config.yaml
n_head: 4
norm: "layernorm"
norm_place: "pre"
init_std_qkv: 0.0205
init_std_up: 0.0205
beta1: 0.95
decay_shape: "linear"
train_tokens: 719000000
dataset: "wikipedia_en"
Each number is 200 + 30 x the weight over its row's rms, rounded and kept within 0 to 999. Layers, rows and columns count from 0. The size before them is the row's rms in percent of the matrix's.

# layer 3 MLP down (transposed), 896x224, rms 0.0527, rows 798-813, columns 0-223
099,142,143,213,175,174,250,210,200,173,218,206,192,240,193,195,172,182,219,158,223,195,208,228,241,221,181,196,233,224,239,236,219,209,142,191,198,207,228,164,191,159,229,153,199,228,232,217,215,184,205,173,213,167,228,171,161,198,239,205,201,227,252,230,238,201,180,174,185,178,196,197,192,208,182,192,209,220,208,148,181,237,200,252,168,252,174,238,220,152,205,172,228,197,165,228,204,179,240,181,164,219,122,213,180,284,206,213,197,223,141,157,205,210,185,256,205,241,291,192,187,165,207,214,212,184,195,188,189,181,208,212,190,202,136,212,186,193,213,178,158,221,269,258,204,193,186,203,154,222,181,193,213,192,202,213,165,145,227,216,204,226,200,213,176,169,189,170,214,161,184,217,173,275,173,204,164,174,213,203,232,142,224,194,239,118,198,233,197,190,260,191,159,204,228,184,184,210,216,199,197,185,210,181,223,189,205,157,219,209,202,212,182,169,231,164,226,170,273,185,128,251,247,233,240
069,226,218,199,208,233,223,216,235,163,145,208,307,205,181,184,191,141,230,220,217,168,203,215,172,237,122,185,215,192,173,184,138,240,204,210,220,238,193,188,214,174,185,216,163,222,244,190,214,235,205,210,207,184,206,209,197,268,213,174,234,194,172,206,148,147,202,255,186,152,236,216,179,129,200,200,227,224,188,197,222,142,196,247,211,193,150,210,205,201,159,191,226,172,198,220,182,215,205,292,214,172,228,224,203,242,187,167,259,224,207,175,222,227,189,181,165,224,155,187,219,215,213,204,227,229,234,211,214,188,215,203,163,232,183,198,199,208,179,195,215,210,139,186,202,225,173,178,175,124,209,224,256,202,165,254,242,228,211,185,158,219,239,221,163,213,209,218,159,170,168,173,194,191,221,143,167,185,144,140,183,240,211,224,215,188,224,163,183,179,191,209,146,202,205,213,222,198,172,243,203,213,195,196,164,248,224,214,150,214,185,188,193,234,242,225,182,233,158,220,151,233,154,202,206
121,222,190,183,220,232,206,229,224,190,140,201,149,178,198,198,205,172,260,238,133,217,233,196,212,228,181,190,191,198,240,200,181,192,200,170,188,162,196,216,227,158,218,170,143,187,193,144,202,207,191,171,158,187,211,205,199,192,190,185,202,194,202,194,192,207,143,237,232,211,200,201,189,163,195,250,237,185,218,210,178,207,279,231,219,159,170,236,199,184,165,202,209,136,124,214,225,221,216,182,191,244,189,189,182,262,230,241,229,260,201,185,182,190,167,212,219,184,244,204,238,226,227,198,224,169,185,158,188,175,202,196,185,159,165,196,218,191,202,212,233,193,231,246,262,235,267,182,177,207,188,199,200,144,200,243,213,128,241,243,217,213,151,178,216,214,178,215,184,144,184,248,198,215,180,237,214,179,229,197,180,188,221,210,189,186,156,232,161,111,217,232,182,237,161,238,197,228,200,152,226,207,248,203,195,215,204,217,119,216,249,242,203,244,168,189,197,227,178,143,144,232,179,231,194
090,213,211,210,231,189,185,214,201,192,206,209,266,162,212,211,198,225,149,172,202,194,216,202,208,208,177,216,190,180,190,232,259,220,220,173,176,167,178,184,231,129,119,194,236,210,210,206,177,223,181,189,225,182,218,257,212,207,238,183,191,206,191,187,248,215,200,229,179,269,205,236,271,216,202,153,197,162,153,195,226,187,202,203,162,176,194,194,186,269,285,216,251,176,167,203,169,181,215,165,172,186,181,153,179,232,187,243,168,230,194,131,188,213,187,218,195,197,234,239,204,172,209,183,214,244,181,176,245,128,204,207,200,211,209,217,219,204,264,207,127,168,171,189,209,218,235,236,154,226,255,245,159,259,205,201,198,170,159,238,218,180,215,189,215,239,217,124,185,211,212,181,210,261,200,260,201,189,178,162,231,133,217,176,221,151,202,223,228,188,197,193,193,211,172,176,186,182,182,159,179,267,182,165,195,225,175,202,183,167,150,195,179,169,182,231,203,235,224,224,188,194,188,166,202
100,206,204,232,211,205,216,176,222,197,195,211,194,184,207,162,218,172,202,219,163,180,245,202,226,213,237,195,238,160,224,198,165,152,190,214,170,181,180,229,211,175,204,188,133,204,226,263,186,197,194,210,258,179,165,214,244,244,243,202,171,173,210,195,212,244,229,161,177,196,200,191,192,177,185,219,203,159,176,258,189,248,217,173,189,201,217,214,171,210,253,182,186,216,166,208,215,180,202,236,171,209,229,194,158,163,183,179,232,222,195,181,178,252,206,185,177,192,229,251,231,206,211,204,194,143,218,224,129,241,143,192,164,236,196,225,267,174,199,191,157,205,177,187,193,196,135,200,171,178,177,149,211,179,192,172,181,212,221,198,239,232,166,170,222,227,242,180,235,189,140,220,216,169,172,123,220,196,229,144,251,185,189,175,229,291,226,185,163,216,246,270,191,261,263,211,218,208,237,194,231,204,195,157,200,160,214,164,167,227,196,254,173,219,165,204,224,130,183,205,152,220,222,173,211
101,220,217,210,194,198,284,231,207,214,157,190,193,243,155,222,184,163,198,192,207,186,197,137,196,217,217,217,189,184,211,201,244,202,283,159,180,174,209,215,207,244,249,254,208,148,221,193,186,231,241,184,199,234,243,149,203,204,219,144,227,214,197,161,165,204,232,193,174,201,137,166,242,229,174,194,206,201,246,221,214,217,261,191,189,187,172,157,180,225,196,195,206,243,252,180,209,197,219,285,227,204,191,234,196,190,181,188,172,201,142,144,176,175,197,206,201,168,169,178,134,219,225,200,183,165,177,231,236,225,204,131,168,181,194,239,216,174,189,232,190,112,193,194,176,195,230,156,207,232,217,231,180,235,227,203,184,179,204,163,191,187,180,194,214,174,192,173,216,158,194,216,252,251,207,203,221,167,186,208,226,188,137,235,235,217,208,173,165,177,177,167,205,168,236,220,228,200,197,171,252,188,211,180,242,150,224,171,170,166,262,206,187,223,223,211,203,219,238,201,152,167,275,188,202
086,165,219,214,241,232,220,218,241,187,281,194,243,251,175,226,211,235,178,189,152,193,179,174,174,167,238,224,142,212,196,250,215,199,119,206,181,226,216,205,204,203,209,189,200,148,142,214,192,180,236,235,197,156,157,207,193,195,182,156,236,185,184,190,170,215,216,172,215,236,205,185,218,254,167,167,172,185,165,227,213,183,252,224,159,178,192,220,236,202,205,148,240,157,184,170,166,189,230,209,181,209,239,212,178,193,216,242,197,212,199,187,199,213,185,209,204,168,214,200,218,203,226,158,185,248,229,190,172,192,182,183,217,231,178,205,232,156,249,190,219,180,183,210,190,143,219,252,170,254,225,258,178,272,231,209,207,216,275,179,237,262,211,165,228,142,164,243,164,210,182,236,199,181,188,206,194,158,224,160,206,205,226,254,211,215,232,243,209,244,175,166,221,209,184,241,197,174,160,204,180,197,179,181,156,217,194,211,182,206,148,151,189,211,128,240,211,180,245,169,161,179,150,182,192
089,188,196,183,262,198,151,191,204,244,214,173,232,126,207,192,251,253,215,150,204,173,210,224,218,206,227,179,207,250,181,202,189,183,180,131,262,173,172,133,188,206,209,197,215,245,229,216,179,230,228,218,220,243,183,223,189,248,220,172,178,231,204,212,216,205,163,196,204,213,195,217,201,236,190,176,228,232,218,189,137,181,180,226,187,227,159,207,212,204,234,167,187,169,166,177,213,266,191,214,146,191,178,218,204,204,179,185,181,160,220,196,143,215,251,149,221,226,171,227,267,214,223,174,205,172,224,171,199,188,190,200,145,218,185,209,152,209,171,205,152,161,188,259,174,190,177,183,190,193,179,216,208,182,167,203,171,209,215,174,213,158,235,231,217,175,148,242,137,189,220,152,232,250,190,243,177,198,262,230,125,196,198,198,210,137,185,169,256,206,235,204,191,236,221,211,180,167,228,193,180,227,186,254,196,201,216,234,202,201,264,196,222,250,215,223,168,178,191,211,157,171,212,188,276
087,206,205,221,180,250,180,167,206,194,185,214,260,279,216,146,165,214,246,136,183,210,225,187,194,177,161,185,210,255,224,248,226,180,243,229,201,192,176,254,164,215,209,179,154,181,199,212,238,174,256,183,160,229,196,251,142,158,145,178,257,196,197,214,191,226,217,181,213,236,227,237,210,189,99,204,257,171,179,188,185,185,264,189,194,210,191,211,222,183,130,193,252,208,186,158,202,184,209,216,222,209,132,216,217,190,192,154,271,208,259,196,176,187,218,220,197,188,230,181,182,211,176,169,254,222,195,184,221,137,208,217,220,157,195,207,162,188,230,203,207,175,205,213,194,203,149,193,189,219,183,186,194,209,192,165,187,241,198,203,229,195,160,250,192,140,182,191,188,180,208,240,186,166,187,212,187,177,227,215,180,227,262,213,179,206,173,236,234,192,148,210,176,192,221,184,224,206,207,170,144,173,197,208,193,201,210,282,212,208,201,238,188,160,145,180,192,174,235,197,257,182,222,207,186
105,194,215,160,183,168,233,223,226,191,195,255,181,238,213,222,221,182,139,170,161,154,201,265,141,196,213,154,220,221,194,212,222,163,187,198,193,236,171,216,204,208,232,225,161,145,205,178,177,166,201,195,191,153,196,178,205,220,200,183,163,224,228,161,186,238,232,197,201,196,230,239,186,180,210,158,201,170,228,201,188,175,245,230,170,199,176,120,277,216,226,203,210,198,191,180,198,185,198,202,152,270,284,170,124,248,243,153,216,188,199,160,188,227,181,234,217,205,199,198,223,174,172,192,188,225,177,155,190,196,232,138,205,205,151,192,234,172,175,176,223,232,134,193,181,202,214,193,206,258,184,254,241,169,206,208,183,236,162,196,205,156,220,225,251,203,211,177,175,192,166,256,178,209,184,164,230,151,225,179,208,234,203,214,213,198,232,208,242,200,152,209,232,177,194,218,182,202,219,258,211,220,156,205,238,172,181,203,243,185,160,268,188,179,202,221,204,206,175,235,214,211,272,183,239
095,168,197,181,210,142,204,154,192,265,216,262,200,218,181,210,158,260,227,154,191,217,205,196,134,206,153,192,189,245,185,156,210,196,173,193,171,228,192,164,192,224,205,165,183,212,165,206,148,254,214,209,257,198,139,219,193,174,191,194,202,166,282,199,192,196,164,169,161,228,242,238,162,233,250,237,202,217,207,176,199,154,217,247,236,247,168,230,155,244,177,153,184,201,170,197,214,215,219,234,181,195,221,231,193,128,182,186,189,182,226,213,176,212,181,197,205,192,244,171,164,213,193,163,221,206,203,195,191,245,222,177,136,192,163,254,142,212,204,230,172,203,212,187,210,224,249,234,232,204,217,210,193,216,193,168,204,212,140,175,202,238,210,156,189,164,193,183,148,181,208,195,257,243,245,213,257,178,184,132,211,190,208,173,203,192,237,237,178,222,196,178,217,193,187,221,223,178,193,215,188,227,190,207,269,166,148,175,220,200,168,229,213,208,238,225,208,185,237,156,239,196,267,198,180
098,224,231,236,169,209,193,233,188,149,221,129,244,235,176,225,181,251,192,200,266,217,157,192,147,180,179,212,207,187,236,187,187,222,193,199,185,175,226,204,177,217,189,164,231,235,218,212,228,237,216,256,191,159,220,225,180,209,181,210,181,185,175,238,202,205,186,188,235,210,249,208,224,214,189,159,217,172,223,169,200,218,217,229,164,216,177,180,221,241,215,199,205,268,226,156,187,206,191,282,219,143,210,171,225,186,191,193,225,183,224,205,250,193,162,199,183,202,194,175,198,214,157,217,143,183,184,216,199,154,190,157,217,169,147,214,217,156,170,192,182,233,245,277,188,190,181,236,227,180,187,188,160,196,195,196,215,170,234,205,183,151,213,162,183,209,148,209,190,171,212,241,193,220,247,187,177,185,192,176,202,197,206,250,176,163,264,190,195,199,202,160,236,256,216,233,153,194,193,104,217,194,165,294,130,214,207,225,225,150,207,228,225,173,166,191,197,215,240,149,214,248,170,207,173
106,224,194,196,131,197,183,189,212,233,173,190,168,212,199,177,194,216,232,169,245,229,194,209,181,215,234,156,177,248,201,232,239,176,199,196,126,172,216,238,154,205,230,201,208,185,202,185,218,204,199,229,167,142,253,189,205,162,160,236,203,193,184,169,237,168,159,221,244,206,149,194,199,219,173,132,219,178,227,196,191,240,215,211,261,198,183,231,233,212,213,170,196,172,212,200,189,192,204,219,223,270,170,197,234,254,206,195,212,183,285,200,201,171,208,218,251,203,220,199,170,202,165,205,167,226,222,254,189,191,171,187,188,197,193,168,231,174,179,244,224,262,167,121,171,161,243,227,192,194,228,202,168,168,160,204,216,193,257,218,203,245,199,136,188,167,199,195,202,215,194,170,175,196,206,218,159,198,186,158,177,168,255,187,227,170,168,194,185,189,180,214,245,264,219,235,230,247,238,205,165,203,182,113,204,112,175,227,183,200,191,188,193,187,201,204,189,231,264,252,170,210,196,241,210
108,211,161,191,176,175,174,198,226,216,174,186,210,215,184,216,195,183,255,223,186,182,154,234,189,192,193,207,191,193,198,202,180,170,166,219,256,195,158,226,174,203,208,215,188,214,177,194,184,217,171,231,252,150,195,189,185,200,234,203,174,205,225,221,242,182,149,214,236,200,221,236,227,156,208,241,215,226,200,216,218,198,206,218,204,234,213,205,204,170,189,207,203,215,157,223,151,231,215,200,197,157,158,171,199,212,248,187,202,145,244,237,212,107,179,205,184,169,263,201,177,199,158,201,185,153,218,198,176,263,192,129,169,200,181,205,253,185,251,221,216,172,209,238,181,233,134,220,175,284,220,239,209,197,283,182,155,241,203,224,194,190,141,196,182,189,156,225,187,172,194,221,230,224,157,244,222,186,237,247,193,183,216,256,238,179,149,247,210,168,181,228,170,128,188,195,214,231,191,251,191,195,207,180,167,215,151,244,231,160,175,214,230,158,112,223,200,236,201,186,191,221,223,199,204
096,180,207,238,214,220,163,236,234,166,239,226,168,193,145,202,163,182,195,217,168,166,235,242,141,217,183,187,207,189,208,161,162,179,257,193,185,206,158,185,198,178,206,210,224,188,219,151,205,200,236,212,234,226,180,233,126,227,171,271,194,229,214,202,230,201,213,233,209,243,292,189,239,144,226,260,201,213,223,253,220,228,290,201,244,193,186,191,196,162,188,187,222,176,185,163,255,184,198,203,200,225,185,206,186,165,201,131,197,164,200,180,205,164,235,191,222,206,218,158,172,180,269,227,197,226,206,191,187,147,173,215,165,198,231,204,169,253,244,191,166,158,204,178,210,163,193,194,217,162,185,233,228,207,204,241,154,216,212,221,147,190,196,171,184,173,203,212,147,178,200,233,184,223,214,265,195,167,189,241,224,211,208,186,206,199,191,168,151,186,228,171,253,240,250,180,191,143,200,153,156,200,117,192,245,203,205,196,213,164,200,211,193,235,199,209,177,228,223,206,190,183,169,189,209
096,192,175,160,195,233,142,158,206,214,218,225,278,227,164,220,187,217,194,123,184,236,181,217,227,218,186,196,195,180,212,215,226,253,203,211,191,203,157,253,210,226,151,202,226,197,191,177,189,235,210,195,204,189,179,194,186,143,192,213,164,185,192,212,220,232,221,221,191,185,221,176,215,149,157,195,215,212,149,193,225,223,242,189,200,208,233,208,212,215,251,246,197,274,143,209,228,206,232,271,182,261,211,212,194,210,213,166,177,226,141,214,224,177,203,178,189,218,230,162,194,181,153,204,199,208,153,196,167,202,223,252,206,177,205,156,216,269,125,242,134,230,149,177,188,189,196,200,185,224,249,180,258,208,191,213,228,233,168,192,217,223,172,234,142,148,225,224,224,187,189,216,179,175,162,173,188,196,207,178,209,207,225,153,217,171,210,231,220,197,239,213,249,226,231,234,221,236,166,155,166,175,206,173,183,214,156,197,128,153,180,245,245,178,220,188,157,212,163,189,233,215,147,204,192
# layer 3 MLP up, 896x224, rms 0.15, rows 799-813, columns 0-223
071,190,214,254,169,79,211,157,154,185,138,212,237,240,151,204,184,241,176,192,168,217,209,199,195,156,243,198,180,192,186,143,264,233,170,178,201,153,220,200,164,208,195,144,195,150,217,205,206,159,196,226,145,214,178,254,185,177,223,218,202,206,218,211,183,237,213,173,194,293,208,198,187,262,188,163,221,184,185,209,244,221,153,161,210,229,195,183,220,237,176,210,202,211,220,169,215,199,198,155,172,210,171,159,161,183,188,185,179,245,191,217,155,167,221,199,220,242,229,191,217,180,238,214,184,243,130,208,210,177,177,171,265,240,181,183,181,186,129,215,204,203,206,215,203,139,207,205,163,198,198,194,192,223,216,226,209,173,206,215,257,205,220,198,235,265,194,193,221,191,216,189,178,199,230,239,225,225,198,202,185,231,234,171,191,231,190,163,243,186,187,225,234,226,253,199,196,177,193,205,212,164,237,246,183,211,186,165,244,175,195,132,228,213,213,243,213,180,211,200,243,152,195,199,163
107,155,213,184,198,176,213,229,208,184,216,138,184,236,209,165,202,143,185,221,209,207,199,255,210,173,243,208,214,222,180,168,210,232,242,216,223,221,236,199,223,267,224,214,180,235,246,257,205,217,225,193,229,165,229,181,223,163,211,213,208,227,173,162,208,231,200,258,255,254,226,217,168,138,111,207,209,134,245,184,248,135,206,242,180,198,159,206,233,225,202,214,232,169,206,242,213,212,221,199,171,204,191,189,240,166,201,246,201,183,171,233,176,241,228,221,224,193,210,161,169,195,189,199,222,216,190,197,195,133,193,258,208,196,203,215,215,212,167,191,151,172,222,242,162,165,232,187,166,188,181,244,220,197,173,227,253,205,241,143,218,199,192,193,169,230,180,175,187,132,223,180,198,170,210,161,179,211,201,173,229,174,174,170,161,166,209,167,194,218,152,185,182,159,230,182,199,189,180,169,178,171,152,220,148,222,218,270,258,248,171,186,197,159,178,227,169,200,205,146,211,220,201,174,180
092,193,188,207,211,148,184,264,195,182,171,178,193,199,239,242,193,215,147,203,247,241,210,151,234,229,216,158,244,177,175,229,224,211,199,139,199,175,290,186,201,193,163,168,291,183,164,204,186,139,181,269,233,224,175,225,188,190,205,167,204,185,197,191,256,234,182,195,205,184,186,221,204,233,138,185,218,231,199,222,227,181,171,239,192,189,227,158,183,209,243,181,218,196,163,241,144,202,198,230,203,227,153,153,209,192,208,210,178,241,217,206,147,210,173,150,206,189,230,150,253,192,193,239,156,178,171,160,181,221,247,179,212,235,254,183,189,189,171,191,157,197,169,214,210,237,227,195,198,200,235,211,174,161,179,227,128,110,205,181,154,148,220,226,179,253,224,173,196,218,195,189,199,196,231,180,217,204,193,193,204,224,208,195,183,225,249,185,220,165,162,200,199,210,166,179,171,178,164,152,187,266,209,200,166,193,185,205,226,262,193,140,182,189,221,210,187,189,170,215,222,200,196,201,206
103,229,189,205,156,217,162,249,250,148,204,182,177,186,198,197,196,208,193,151,225,198,191,191,202,226,202,121,180,210,175,204,243,200,212,182,256,157,234,167,194,145,242,207,243,213,196,191,164,167,205,218,174,189,219,191,160,195,162,235,182,166,176,200,250,201,177,241,201,181,218,229,242,174,238,206,179,218,215,154,248,177,256,211,200,212,189,169,205,253,244,201,208,163,191,241,198,170,207,254,196,227,179,172,176,216,156,233,148,149,112,178,199,226,189,244,221,211,167,173,212,208,173,210,171,169,159,223,214,161,177,195,225,206,210,219,209,202,225,196,196,173,200,258,193,219,248,194,197,260,210,193,195,251,132,256,189,157,161,206,118,184,237,211,218,231,233,185,186,195,181,173,253,163,205,195,217,192,145,191,181,177,205,167,209,232,227,243,203,201,199,213,196,248,197,201,202,172,196,151,144,246,233,166,239,219,167,226,178,151,176,191,175,184,210,207,196,244,189,172,122,219,216,242,236
101,247,200,197,249,220,187,210,215,225,190,209,206,262,224,191,191,134,175,202,184,213,231,230,217,152,242,194,179,195,191,208,216,225,169,191,280,188,257,168,231,191,160,164,196,189,209,186,241,198,187,193,268,231,191,225,225,176,123,207,193,172,237,183,173,168,195,254,157,231,202,190,236,188,229,197,188,263,134,209,187,246,196,193,168,204,237,143,203,253,226,233,196,193,185,245,233,194,160,139,209,220,152,229,202,183,224,166,198,203,222,185,221,220,195,212,218,239,234,215,153,224,220,222,147,176,221,191,107,186,215,207,181,165,207,191,223,234,221,162,161,227,207,164,172,273,191,204,182,209,205,164,171,194,178,195,235,195,221,233,198,219,199,202,189,155,218,182,134,132,185,233,187,223,204,174,215,163,172,237,242,236,166,233,202,220,195,258,192,189,180,177,184,198,175,188,234,233,234,194,190,223,216,205,256,185,210,178,212,231,154,280,179,177,197,223,181,234,195,229,240,216,175,171,177
087,227,227,178,216,157,180,188,164,224,204,183,215,197,157,225,161,194,178,156,186,196,272,214,196,177,197,163,263,209,171,256,214,160,287,190,201,181,189,198,174,206,218,194,193,257,193,177,224,259,214,192,173,205,270,204,229,242,176,268,119,216,186,232,200,190,219,253,218,180,196,221,185,150,215,218,207,181,180,184,193,173,189,170,210,220,202,186,203,141,223,186,163,244,213,222,207,172,174,275,181,173,214,173,127,173,165,188,174,187,149,173,185,230,143,186,199,239,183,184,153,245,196,222,213,151,153,161,207,205,153,196,183,228,201,179,194,160,237,237,211,166,204,208,171,200,148,194,190,196,231,135,231,211,233,181,232,228,181,201,207,242,181,231,188,225,181,185,253,236,200,198,202,172,174,208,244,245,186,144,222,185,195,183,175,216,154,146,242,194,227,148,147,195,218,211,207,194,199,158,219,167,219,207,181,261,187,169,172,150,218,177,223,192,231,175,172,189,180,190,213,198,224,199,183
091,232,231,199,154,236,181,171,210,231,228,228,208,150,137,191,195,188,225,164,241,248,161,268,182,263,231,200,175,176,234,152,227,176,231,201,261,250,225,218,227,193,167,244,165,186,175,159,151,157,177,224,185,139,223,185,149,210,179,197,218,175,217,206,235,181,154,193,231,216,167,173,166,190,214,206,221,218,180,210,157,214,179,167,142,198,198,232,249,221,186,207,182,173,238,202,164,190,191,211,175,166,204,232,217,208,167,155,204,139,238,220,194,201,200,188,214,202,178,193,181,197,182,224,232,227,145,213,212,202,180,237,166,227,202,236,199,227,181,127,148,186,206,196,222,220,191,256,239,187,165,177,204,173,175,184,190,253,167,152,241,173,237,181,201,200,175,160,180,247,194,200,246,156,207,224,229,150,193,199,214,194,204,265,207,205,217,219,211,231,226,160,205,204,226,237,181,192,199,219,146,226,229,249,186,218,212,235,164,150,199,250,203,206,235,155,133,219,162,188,146,167,234,205,193
077,206,184,174,227,192,126,245,157,159,239,213,195,154,168,247,165,215,180,190,288,262,212,187,287,186,146,209,180,198,226,205,232,223,219,237,184,192,215,196,225,201,263,163,235,233,162,160,198,188,194,243,175,163,205,158,214,191,286,216,195,165,151,248,219,210,179,219,201,209,175,222,225,193,231,193,208,218,237,244,184,184,193,205,179,213,195,179,192,153,240,198,177,237,194,191,169,185,247,231,218,211,205,152,273,175,215,236,170,203,202,209,174,193,159,190,217,195,250,199,199,195,214,200,217,200,170,173,246,205,192,170,213,202,189,177,183,195,193,222,241,215,213,178,186,160,177,253,181,197,215,234,229,207,255,236,180,203,208,238,215,177,151,248,188,130,186,215,210,200,161,238,178,166,210,256,219,190,188,250,199,171,194,190,214,216,250,192,209,148,243,191,198,231,250,210,167,156,163,180,158,184,196,206,195,205,206,197,213,238,207,152,167,171,260,233,187,217,161,244,234,231,202,167,147
106,212,187,209,185,193,196,224,233,220,198,189,145,210,205,204,179,236,191,219,194,202,243,233,196,269,197,145,203,190,213,213,172,247,222,234,167,232,224,170,177,237,230,178,212,232,227,182,204,221,238,229,201,237,235,167,200,206,223,191,201,195,204,181,177,240,232,184,185,211,141,189,253,212,165,149,189,195,235,147,160,166,284,218,174,222,229,238,213,141,209,142,213,242,202,209,205,154,191,230,243,234,214,275,208,186,193,203,173,176,219,225,168,185,227,230,186,196,149,183,189,218,119,229,113,196,206,151,215,185,179,206,243,166,241,155,178,193,195,172,226,234,207,137,195,166,158,180,252,220,214,159,171,212,204,237,202,232,216,194,220,145,230,187,199,230,170,239,209,241,179,242,196,152,199,206,242,213,199,181,183,244,248,238,197,247,206,186,212,148,222,232,163,195,214,218,179,215,199,168,205,194,133,186,166,204,191,192,259,246,199,231,213,175,198,216,178,205,191,266,187,166,223,232,207
091,197,217,249,181,231,242,194,156,220,202,219,219,249,100,144,175,165,207,176,207,220,150,187,237,197,215,206,167,193,256,254,161,223,204,159,173,177,178,202,179,205,223,233,210,183,145,223,201,222,224,252,185,210,200,130,192,228,161,211,171,178,207,241,133,285,215,170,236,179,206,198,202,257,189,201,224,210,250,182,190,204,205,223,263,240,200,143,222,161,209,224,152,211,199,202,232,174,183,192,167,204,225,171,186,239,151,217,178,206,173,199,180,220,179,201,159,185,128,179,245,234,265,205,226,231,156,159,190,181,156,186,195,162,195,184,250,213,220,194,220,141,182,244,174,183,188,204,192,133,219,237,197,169,222,218,140,213,187,201,199,171,196,209,216,217,186,162,207,210,249,175,200,211,216,187,137,206,235,200,223,192,206,154,217,212,196,215,206,220,242,210,216,212,185,166,184,181,216,208,212,162,215,156,191,165,286,182,180,206,212,166,235,215,207,200,188,175,199,162,154,187,205,232,192
096,120,218,213,204,250,167,209,223,233,250,150,209,283,177,185,186,155,192,217,154,169,193,168,185,150,237,182,186,195,190,191,232,126,204,171,217,187,176,204,183,184,157,200,183,167,148,149,211,224,196,244,241,170,193,208,287,217,189,192,204,128,191,206,189,236,214,176,196,218,204,179,245,183,177,178,170,179,195,206,170,191,178,192,186,194,156,216,242,188,221,194,220,201,204,141,228,176,198,223,190,145,231,197,190,223,192,240,244,233,214,202,220,202,233,203,165,212,207,175,206,178,176,229,159,162,184,193,165,202,167,153,211,186,161,167,171,96,165,184,170,225,153,161,161,180,192,217,219,146,231,156,220,217,209,226,172,189,191,235,194,199,187,257,233,198,185,163,194,207,161,188,194,152,248,168,150,161,172,189,242,208,189,201,152,194,204,199,188,170,176,180,225,265,165,177,180,174,197,185,195,166,191,240,178,188,136,166,211,168,195,207,156,182,235,164,170,210,222,215,202,195,232,221,155
101,138,227,201,236,201,255,227,231,207,226,204,210,194,224,195,185,227,234,242,238,186,190,238,212,175,218,214,168,208,122,234,158,171,176,193,241,171,192,186,221,197,209,182,176,232,187,177,229,205,193,178,194,233,206,256,217,188,209,148,213,200,220,240,185,191,244,257,240,171,176,203,189,231,190,181,217,183,206,217,168,237,169,204,159,250,222,239,228,216,198,218,218,222,178,185,169,212,240,214,197,211,187,221,228,193,187,250,161,186,249,300,195,233,174,176,220,256,197,179,232,193,201,194,223,200,200,205,173,168,272,190,212,194,182,175,219,223,213,180,191,168,175,186,226,207,134,258,192,221,218,199,220,119,174,207,147,212,187,177,184,196,146,220,180,227,196,168,224,196,193,167,168,270,253,202,258,247,159,219,195,145,186,205,149,295,150,176,204,228,173,219,215,171,221,232,192,188,182,165,237,208,201,168,217,168,194,222,194,156,186,179,237,193,204,239,176,176,197,223,206,207,137,199,264
109,203,170,166,197,226,217,212,198,180,177,211,202,123,182,208,170,161,167,200,172,185,157,227,177,214,195,198,201,180,167,189,186,170,192,222,183,212,235,217,166,140,163,179,170,240,165,253,148,199,195,228,152,179,187,249,222,212,158,199,204,178,142,165,219,204,239,256,199,147,204,235,174,213,181,243,227,186,183,210,290,140,175,250,158,147,200,214,223,201,220,173,217,217,218,244,235,250,177,203,177,190,210,185,216,196,250,222,200,241,184,194,249,177,212,149,203,187,196,149,229,211,165,235,227,199,210,210,167,231,230,195,211,221,176,244,192,269,218,216,229,198,234,244,186,146,206,179,254,227,237,235,192,181,209,245,189,184,195,189,223,233,197,185,164,179,137,218,173,275,185,145,207,236,184,216,278,207,217,173,182,230,195,189,199,245,175,259,200,181,216,207,192,172,206,218,207,190,215,195,197,158,234,187,202,222,176,216,168,228,222,164,228,155,270,226,196,194,180,192,131,215,208,206,240
099,202,223,144,194,217,207,231,159,202,198,219,178,156,248,170,198,202,179,144,172,195,253,173,231,223,214,200,188,194,159,289,185,144,209,194,202,203,248,216,286,200,209,167,206,214,171,193,238,176,151,220,225,259,191,152,215,179,178,173,153,221,177,177,207,186,191,155,230,177,180,227,127,150,214,199,237,247,145,208,205,183,201,230,159,206,198,205,206,188,210,208,213,152,163,161,191,216,184,188,185,161,189,189,246,190,180,228,199,269,170,190,259,162,213,172,249,177,184,162,183,239,197,187,191,247,167,181,188,191,144,180,198,203,163,156,157,158,176,210,201,207,145,226,204,177,185,162,242,245,222,188,163,211,217,181,218,190,221,163,169,212,200,201,212,210,187,194,209,211,185,238,183,207,193,179,222,153,165,178,183,241,215,158,168,172,167,165,173,259,220,182,166,164,225,234,254,216,174,209,191,254,161,208,224,231,225,235,260,237,241,228,199,184,220,173,237,174,188,197,219,147,164,170,187
095,248,255,196,175,180,206,206,176,158,199,216,207,225,149,167,243,190,195,215,143,263,162,166,220,149,202,225,161,150,195,204,221,189,243,229,207,202,191,201,172,228,224,159,175,197,232,206,175,244,165,198,212,194,244,212,173,164,144,193,172,201,197,138,256,232,229,200,195,229,146,196,268,232,136,213,211,229,268,153,194,177,187,233,192,165,191,186,181,191,205,221,144,206,209,217,158,153,262,194,258,204,253,231,206,174,199,255,218,207,156,194,234,165,221,176,161,136,176,151,198,211,192,209,186,223,179,233,181,203,169,211,181,199,225,219,190,198,193,240,147,260,181,130,213,260,187,218,226,195,222,193,185,223,193,240,248,188,204,203,225,225,218,141,215,146,208,143,157,221,228,175,226,236,235,199,166,193,236,216,222,141,196,180,207,228,226,147,202,182,177,193,178,189,179,219,207,191,188,167,183,193,211,214,223,199,210,184,195,179,153,221,204,188,167,185,140,159,214,182,180,171,220,194,196